Weights of a small GPT-style language model, trained from scratch on English Wikipedia.
Architecture: rotary positions, normalized queries and keys.
Training: a variant of SOAP for these matrices, 174M tokens, 2649 steps.
Each number is 128 + 24 x the weight over its row's rms, rounded and kept within 0 to 255. Layers, rows and columns count from 0. Numbers have three digits each. The size before them is the row's rms in percent of the matrix's.

# gate: layer 3 MLP gate, 256x128, rms 0.194, rows 121-137, columns 0-127
# up: layer 3 MLP up, 256x128, rms 0.202, rows 121-136, columns 0-127
# down: layer 3 MLP down (transposed), 256x128, rms 0.168, rows 121-136, columns 0-127
gate121 099:146137135096137176110125107115070095153112143099159085111127162125129106131124130085114122126143128145101110141126136140116141132103123112109111113116088152150103128135139152130135152116127121095144123166115125171182059104178164125164113101131109148143174153106176097143110146111166118123135132123160140149163145134145089088119163121112111149094130108118129190110137173118117125145128
up121 088:122144141141126150100119112094159147064153122152085123085137110159117107114122147113124113139134106115146113117132105129130117127103127171124185092113173143131138099155189150137130123102086119155137095163135115184088098080123122082171098138109140155147131121145161111160094154120110110106132106107131117136167132116164140126160126151132129119118093152157149117106145098163123107150123
down121 092:155151105156130112130166128145109103147106141136104147114087096123185136124132159119133133155134178104132069132135138106122137108128107101122120113124109159134096151096128097127100112148175159116184157114130150140100145110148163090139109176144175142091119071146123128072122141185146079131133115089124128107132134153099135157138097111138111117118114152150106131116111107106114124110122
gate122 097:096165167126130146115102108118202123148150128130128129115145135143086116118106106161112126144129107147126108158116124135127152128175123127120138114180127135125124114133166078142132137160147131144144123145115199133132130111115121117140162100160170075123086102082125111144119146106112116158124094107188132098120094134114175128122141150120097152104095120138125156131105158146172139168151
up122 097:121115072124096158148150118157083135148110093110134100092159068104188137147134137101147150095140129114148137072131135115116133132128146122153102137118149123157125158115140118130176148121127093115109155112110130125148169159134158164079119178128112138096158136146121123149073133134123138081128163152122131121147136107138106122151118146168147146179138143108115108173136119094120103144122
down122 102:105179179142106128106123139098140141147127088167158106135152126116111130165106138143145124122164131165124136169146108153108120124073105114101133134102133139151150146145114109155111114112104144136131134152050121118131104143094096133149156090126153146177102143199135123105115131133139093162117116171104145156138139136155145115101095144150132144117127101121133118137162104152153184098125
gate123 097:105129097125122141111132113129126159133130102160149170138126134104081177163135167159160130152087108128122117119091140130119109153147095117112128089123149091066089107136126111114123151120157166122136135138131162155163177172148126177133124158119139130143148143115127144102115124124137135142104101127171125143125142153073138167135083108115144105153103140126091134162113114178095102158103
up123 100:149112154139096113122124101138119104148143146138145102102103094137117134135104124165113153116138117115121139179093145108108135113137122181171095161148164139094116109126120105098149145155149159149125095115114134111116132152078148156126129126183147126130101125093162114192124108111133103108128143140101087140132136100178112142123081126173164119105167079174154135117136101138136110153120
down123 108:139125112151100099176144127102076125154119102135109125159131145119074100124157145089138123168110112141116137166120127130140138119156104107133157123114138165132134158162109151129107070134179150113159125097113133131161143098140131134167150165154168096124142106121123150089140135150120152144126140140099151120115061115120128101144131101160078168154110101134106107106141146074135135118097
gate124 103:122101122145135165153134155142152076159131122144123104129102127129120080130144198110145100115125177105169142155145118159116119136109134135130098129142120147131118101133166123150145178150131162115118092130140137129145168128123127125169093127145133122179161125177111098141106145132107133117154124189132120155111131094048132098120176142128121143116131072122123150152135110154134118131132
up124 102:136087165139121153146122138098110175155135155110137150099145139136093130144155106127143143090107120149146153102123164135172169105143127110119142135141146144146099156099155144084145126108140096133127122127120137077122117127140104132107144070104096096094092117111110135120133139167102132100128110122141103125124154175136138149135117120149103133140075096134046112104080120112110117104174
down124 104:114127122106152153139112056162152085095105096141116119140157129160151095144106176112164095118134137166162171142141124120082086098128163134129106147117146114123159128118137152129143104106113169148134116124114152131104136133169103135118143124099106182137165121133152113121156137117129115138154128209164137161149130105130147063118139112155124129115120150120109126134157136144130163142131
gate125 105:093147152125133167118161104158176067139112130149184145173114111164093161118151083114123136116098067138128110158143145120111148152098162132103136109127132146114121110124110144118129125124119111181113145129121161139150134120127114146119153141144144125121109095123138113160103118139097056105083136131133129156099126132163122106109149103086100090109126147158156169135127157140103097139134
up125 105:145090141119142084101084113088122111140099124134189127108082147113108156132149116114118146162106125118188117115130109139132072110109134161122157172127090113165124120154126129094131088144110143134086144169132128106133123146108155109160126093132161182159123096089148153143138128113095133107116092127157103123156086137111129138129129128130102097104123112085125095119142131146087120134127
down125 105:132155175103153160087090140138142140125122090122133165148127107133148123107164148128091105125146135080106119172145130101131148116133118146120109060087149158114099134129124099111126143135150117103169180133132162091133166093137123142120116120151075116122147169132110169115130148143156139166118121120134118140120113125133106128188144089138154119132110165171123093138076126141136121096137
gate126 111:097175115121126127130081170149164108128142138118137155143115096148113086129114104114148149155141126162110144133154103069131130119115127138154129119137166122144113147154113143122111103119126106104177137092096122128114129152097140089119151144157137165105141152155089137136040092136152088095115098153107130088131101105185107127131106114172144125164143127145133118117140109120093123138115
up126 106:132090114107148137148122130121112152110095134115118128126149136122156137199105139088128146095111157102118124110121134167155124120128144112159174117142110183141139190104119112142099153051161163123114150115148110147122133151134088139110146122119169107143155127136175113122176112124158119148115141163093120131094157124162135123082130118116179140130163131151145149100098123126118112125159
down126 104:091113093182125115108106143110129105095158152141142082142124123136124120126135105125149132133137110122113147159112169110080085110140157173098127097162134099144141148112122112142135051155083121126143161139149159118120159126104113145112088163133128141182135137123132132124125153101124102091103131102125153093185108086109144116140116132103125121092149143162153132176108156121124123113149
gate127 101:127138153154092131141143130151158142094084114117128133124125159137114111166146166135125167143151113065120130121124149199146171183100096132154146131146169128096169108161133118136138156093118129113115137101119083130101123117156151138122109120113137147144149144119100119120126159153159117144161157165115101143086143157138086147115140156099093126110072144126161104147124091113127110121128
up127 103:120133117109173111148156131099120088121114133114135101124110088050122154114116122116109086090132165141124093117120132161113102094125158115091141175133144099128136095117111147125099116143139173135122125136140149062123133140170095164126145115080143123131110119142144090123105140127119147160077147113136132099143164075137146108147095132139143136152142120096079124120095144111122142154097
down127 086:142149150140105160076102101167110182081147123118139125115103139146119113133111152161162153101131101150158141120139118120157149140130088108110115083072115135149158123154134178151127120115136069143121106171131156156122101097135144082124107101131124109113095134131097126130102120139143107132132131148149143121146145116137120161114145113167191115095130107125180139132101150168162101122124
gate128 093:114118108167101133112159158106091151115150106130095128117120139111123120184125101141139102093096160086158132166087110137112118101133112089134146124142155141119128163128156153136118128157132145117116115136071125120155138145130156169128104156129125164105180091109112112170151138126092096109097141114118101092138130160092121146118140134157182100167159107100128140157128151104100082143140
up128 101:130128148143145106111100109084133128133109156111085124122117144154104185114133099178159116151129114133119153099101133118145083121138109131163164102112103130133089107109127105117108124150090121121094149105112084107140106157121180121149142132159173175120113099129088093102165146124181117138130112156127108112162119153118177121130144121124137074146153108153127170129169094127129119124111
down128 104:167150092078119131122131149119102104152103122135144169117112135152126162164117105137133125096120150098093138133192136138118141109149133134135139105138144124069133134133106141141128158123173127126104135093118139141107115139108125118103125133130113115122155183111097208124132135091139127119108138158128135144116121164105086115102140097119124093146143101116141106098110186122054103092148
gate129 107:170122144172115123107093112077136129140121159107118141161125126138134139143142135107129098128146135137108160100144125102147136110093138106078127145126131143138102122114191156093127152096111122074128121166162146108142146125147111154135147117115132144158145169142084166123136094090123134106145177155123148127121162125112114086147117145183166125098107127133084145157157166082088121136133
up129 104:137115112127124113064113092105124118158132131068164129169170115113104128124134134153158089109129139138128154112109138042165110130124104146130124141120104117106128146149106088127138181137159072120161125118170112117139133152124134153097121111144134156141150117101117153154144117102130130110130094151128143115125146164088134079139118178108112157160104136150133162135130157108125170130138
down129 112:153168161070106102121090139097162104065148105109142107128095120136112156129099133121119173142153088115148134137153144180132127101109170104103129147141130113150138113090126155156082091114143114149119117085130140170123130140112123137156131131083128117152152088166117148143092081121102139123162129122116134118131115108109132143140114134160122109085108119102142109098125167082108134097134
gate130 100:109138176105120144147154126148115094102128134140148110092092135097089135143174147114147140105144167108139129151097120121099128120153132124151114162099135101113107116146192122104119114118119115129129149152159111082156136138107150196129164123125122071148157098160121171100156149113110105073129104151159137155102139133135109123111142148130154126164133079148077118134132136106136112096114
up130 090:096158111089148132134092168093146150090078163131099097143139100106136139123131118153164105114119100114142121141120131119142136098077148164114101109137141171093141095116129123090115136123118146111134104132101143086120151145096115116163144090091107163130125109100121158133095145114150146113122165132132053094126133108121148174197132100120136111148137136143132121166143129119130137095113
down130 078:128132124110118133152127114127099115122173073179121167114119134123151131134116139101144148084135149119142138148114113158146129129148077099109130124151173112106105115143121150148109144144145115123122112120119085141094141087150158141125152151139124048074149140156078082123143124156113111150134101113082139132108082101139131153113128141120112132119090104122117096165109120122157080101094
gate131 088:093128158122073130128145152110156142108088137085111087079158123120107150161129164137152133130136095124132142151116131095138086109118120133146176096116125130153113164176154135132154122122085130169127118143165105140107100150137092148114122122111119141151135088143129127129103097150087136184140135073107131144171165123123083102107125140141136153123161069150103138115140136136148133116123
up131 091:113123149116182068134155148151158153158137123078093115115140107125125111129103107151181122137111083112128141167160123088147120136106147120121133106122142125148129114087135129129163151122125155162130105105124136125103109200144131134116103157123163132159126141128187117106124149140121061127146150141143148092148129145158082118134112085134094115154111124142169111144139132122153131146084
down131 094:154084116152131078146124133120062078145078125106094146139129086130154142161142108104146151142136126127152126125116110146138133160143142163156153091157170174161087154101123133156104119146141118147115154051109126137118147110131164159108119166144147126132140143115086135128142135104155138137135146107126115148169144132134118116120120163096130133135080137141137107096093141150128152117171
gate132 110:139146162140126134153120082150133106155144131122111163124085134070141138120182136129150153097119113137116120143158100165157157074132154108156140143142105146098120142091086097157116137154152090155114150148130130135126105158117104126160148113152168112092125112127114089156120130074115116104128134104123112134111123102104159148106129128083189126101096143096116081132129118153114133117089
up132 110:147108128117118079108130120082132156066114128117159152103145158111146101133079173128079093126125140128114098144144126121132152076117167150080118104116114137143125137134118144135143182152133128165109135121117143150150157126127123137125085135151136103141146154175115150118119150122144101140110129116124108145136148136160104189151135124161167135144106146067144083133132159110136103077138
down132 113:095148114142125133082120088177084121129129133112115160118097104156117092153114149143172160133108128138094134130133086096117107146121145129144120124187124150131116160148078089116130155091153121096140163141111109132123147114151091113113132110093156119092112149108114118147122122108144121116200098120150094160123081155122146145149107108093139161139060105122118117128120106133142120146129
gate133 094:137128113216077133104160136144067113115135121118140085101119146127110124138130140137114146127163127129177126121091153128114093115137168146133151103153062115114108166127105111087123128134115106120122120123103124102143133170128142110117160141146137133086131112086127129142175180139148174141124153155109136138129165184106132129097129129106110153149102159151115136092128143122117114128142
up133 096:112122171189071115136154107138061123115150120138139098119159162130127116176134130121118133142144125120158092130104144130164121098112118117150107155130070121084120164104128134132169129096124112114120093123145154109161156132176147120153128110177161132086112115086141121156150169149158158126133113154094091134125127156107107100118143106122119150127130158143101170107115149127122117128140
down133 089:117099163109128130118127135143098131125125131135108102121114138149127169092107128154140139151143149148123129109113133124120152144105095164097138123181119089137143086121088158103132126087145108106131165138133164078205103123175109097119090083138124085162127122117105114122118143157133152085076122121129127114122146169090150106126119108087125110155154126097137107128134155120098114147081
gate134 103:157138121133114170107141133115148139129119127148136132162145133138120104139133143142126074146120134126172160145141101169120142108105147158097138121132125118161092136148134109147071122127121139105090162101147141078172065098096138167115184120063137147122127161119155151139168161145153120132116117091162121132114124109112119147134184130132119145090134113122127123150129138117109176095168
up134 096:157137084171126142147134152134128115088125151183134130165175127137106094121114139129132113137116110082133151129159130132086154140121155137099144138154129108137146136117086144179115113171137139121104106105142146118138102141122200129157109137086115172076147123120090110141118132119130128127163095119141162116186121096140132151112116159114112090114115129176110124109110164105141121133080
down134 102:191113111119126145118120143149146151095101090110133144083114148120109111147149119139128133127168172123101148109088178140133137130133100134129131143110118110152083112152142061127104135160168114164183170111108099120130131115112084125144115134118096119119098142146089069115117146083101119115143108150099131124114114158099125162131148110104139143149107148120139135185129091141134146105144
gate135 104:121107118087134100145115154127120108156094134141157122149131130095093165106089103121185126152103146147131142134163123105135141124173124105166119158180102101127127135088096137103123114128142115152156096136173130119119130151174105099155130110167132146111142169125109157127079093140107128126111152084139087125140115166140090126126154157104083123144119128124116137115097141151113193131148
up135 098:143175120145117123121158117113118099130092107062142099141147149128156154111139111149135108128094156151129165156123114133148171144179134090114114129073107105119126139128131083126131171094173126130125123119161088137127179116128103142143101138162127142116132147114145128168111115141098151119133089164091090144125177137076104105105123108105112099133125137110102161149108134120127170112108
down135 097:147142111113131087086153184144109159128132114136103131092087177090101123139145088107101143120156141129083147095140113139126097119163145119102157134119141140153126128133158138136170143130096120106127097122163137115148136098109110135121142109135172113139103130110101165113121133154167137112130129093123189107130150143112157136193093160091122137126141147148148156144121094122062124153140
gate136 104:134160122086097109133108085119119110087118109115119135143161109144130118095102110141123162132154113130144117120139138156151078090111127124145096085128132150131134098190125086112111111130134145137143148155138115148137194118158108090159147142112151152107131088099147097151121083103125162136140148173139138099164161127157086163118143178135109127119153135107147123142168144128149137086109
up136 095:085131091116169132117110155105145127098144156115113126159136113086148133178109117111145130150125115126192107142145109164120098142088149151154125101123097140129136097167140118161109127126115108148136112149096160127153155131119181124130116094119119117131092115109118169141187116091162123142158129138166146094134121091059139120087115161117154156081162153136117137123129123126130117149133
down136 103:138162135161167076102147089146134135171125130111115178093130128109131086128127138116114185142155130122146134120167129113111135092120161124136123115134104129160129138127095145128149154058136134139137131105125163142136082114085096135151136092149153170129138139187127131147089116096096109118082127110114169111118124129167166117106119133130106128171115105084153113098138123120134126121096
gate137 097:153106140109110149134120108147119130121160141160153118123130157122134186120080177124129109125133158134117128113102134117099137132168140119113083087110148116114138137171194087119139160157130112126107111118174123150154188119132141155165145099117147131142111108157131095141137098122124116116169065143166102164107137098130079109091123117135138127146142135125119104119166124140152098127175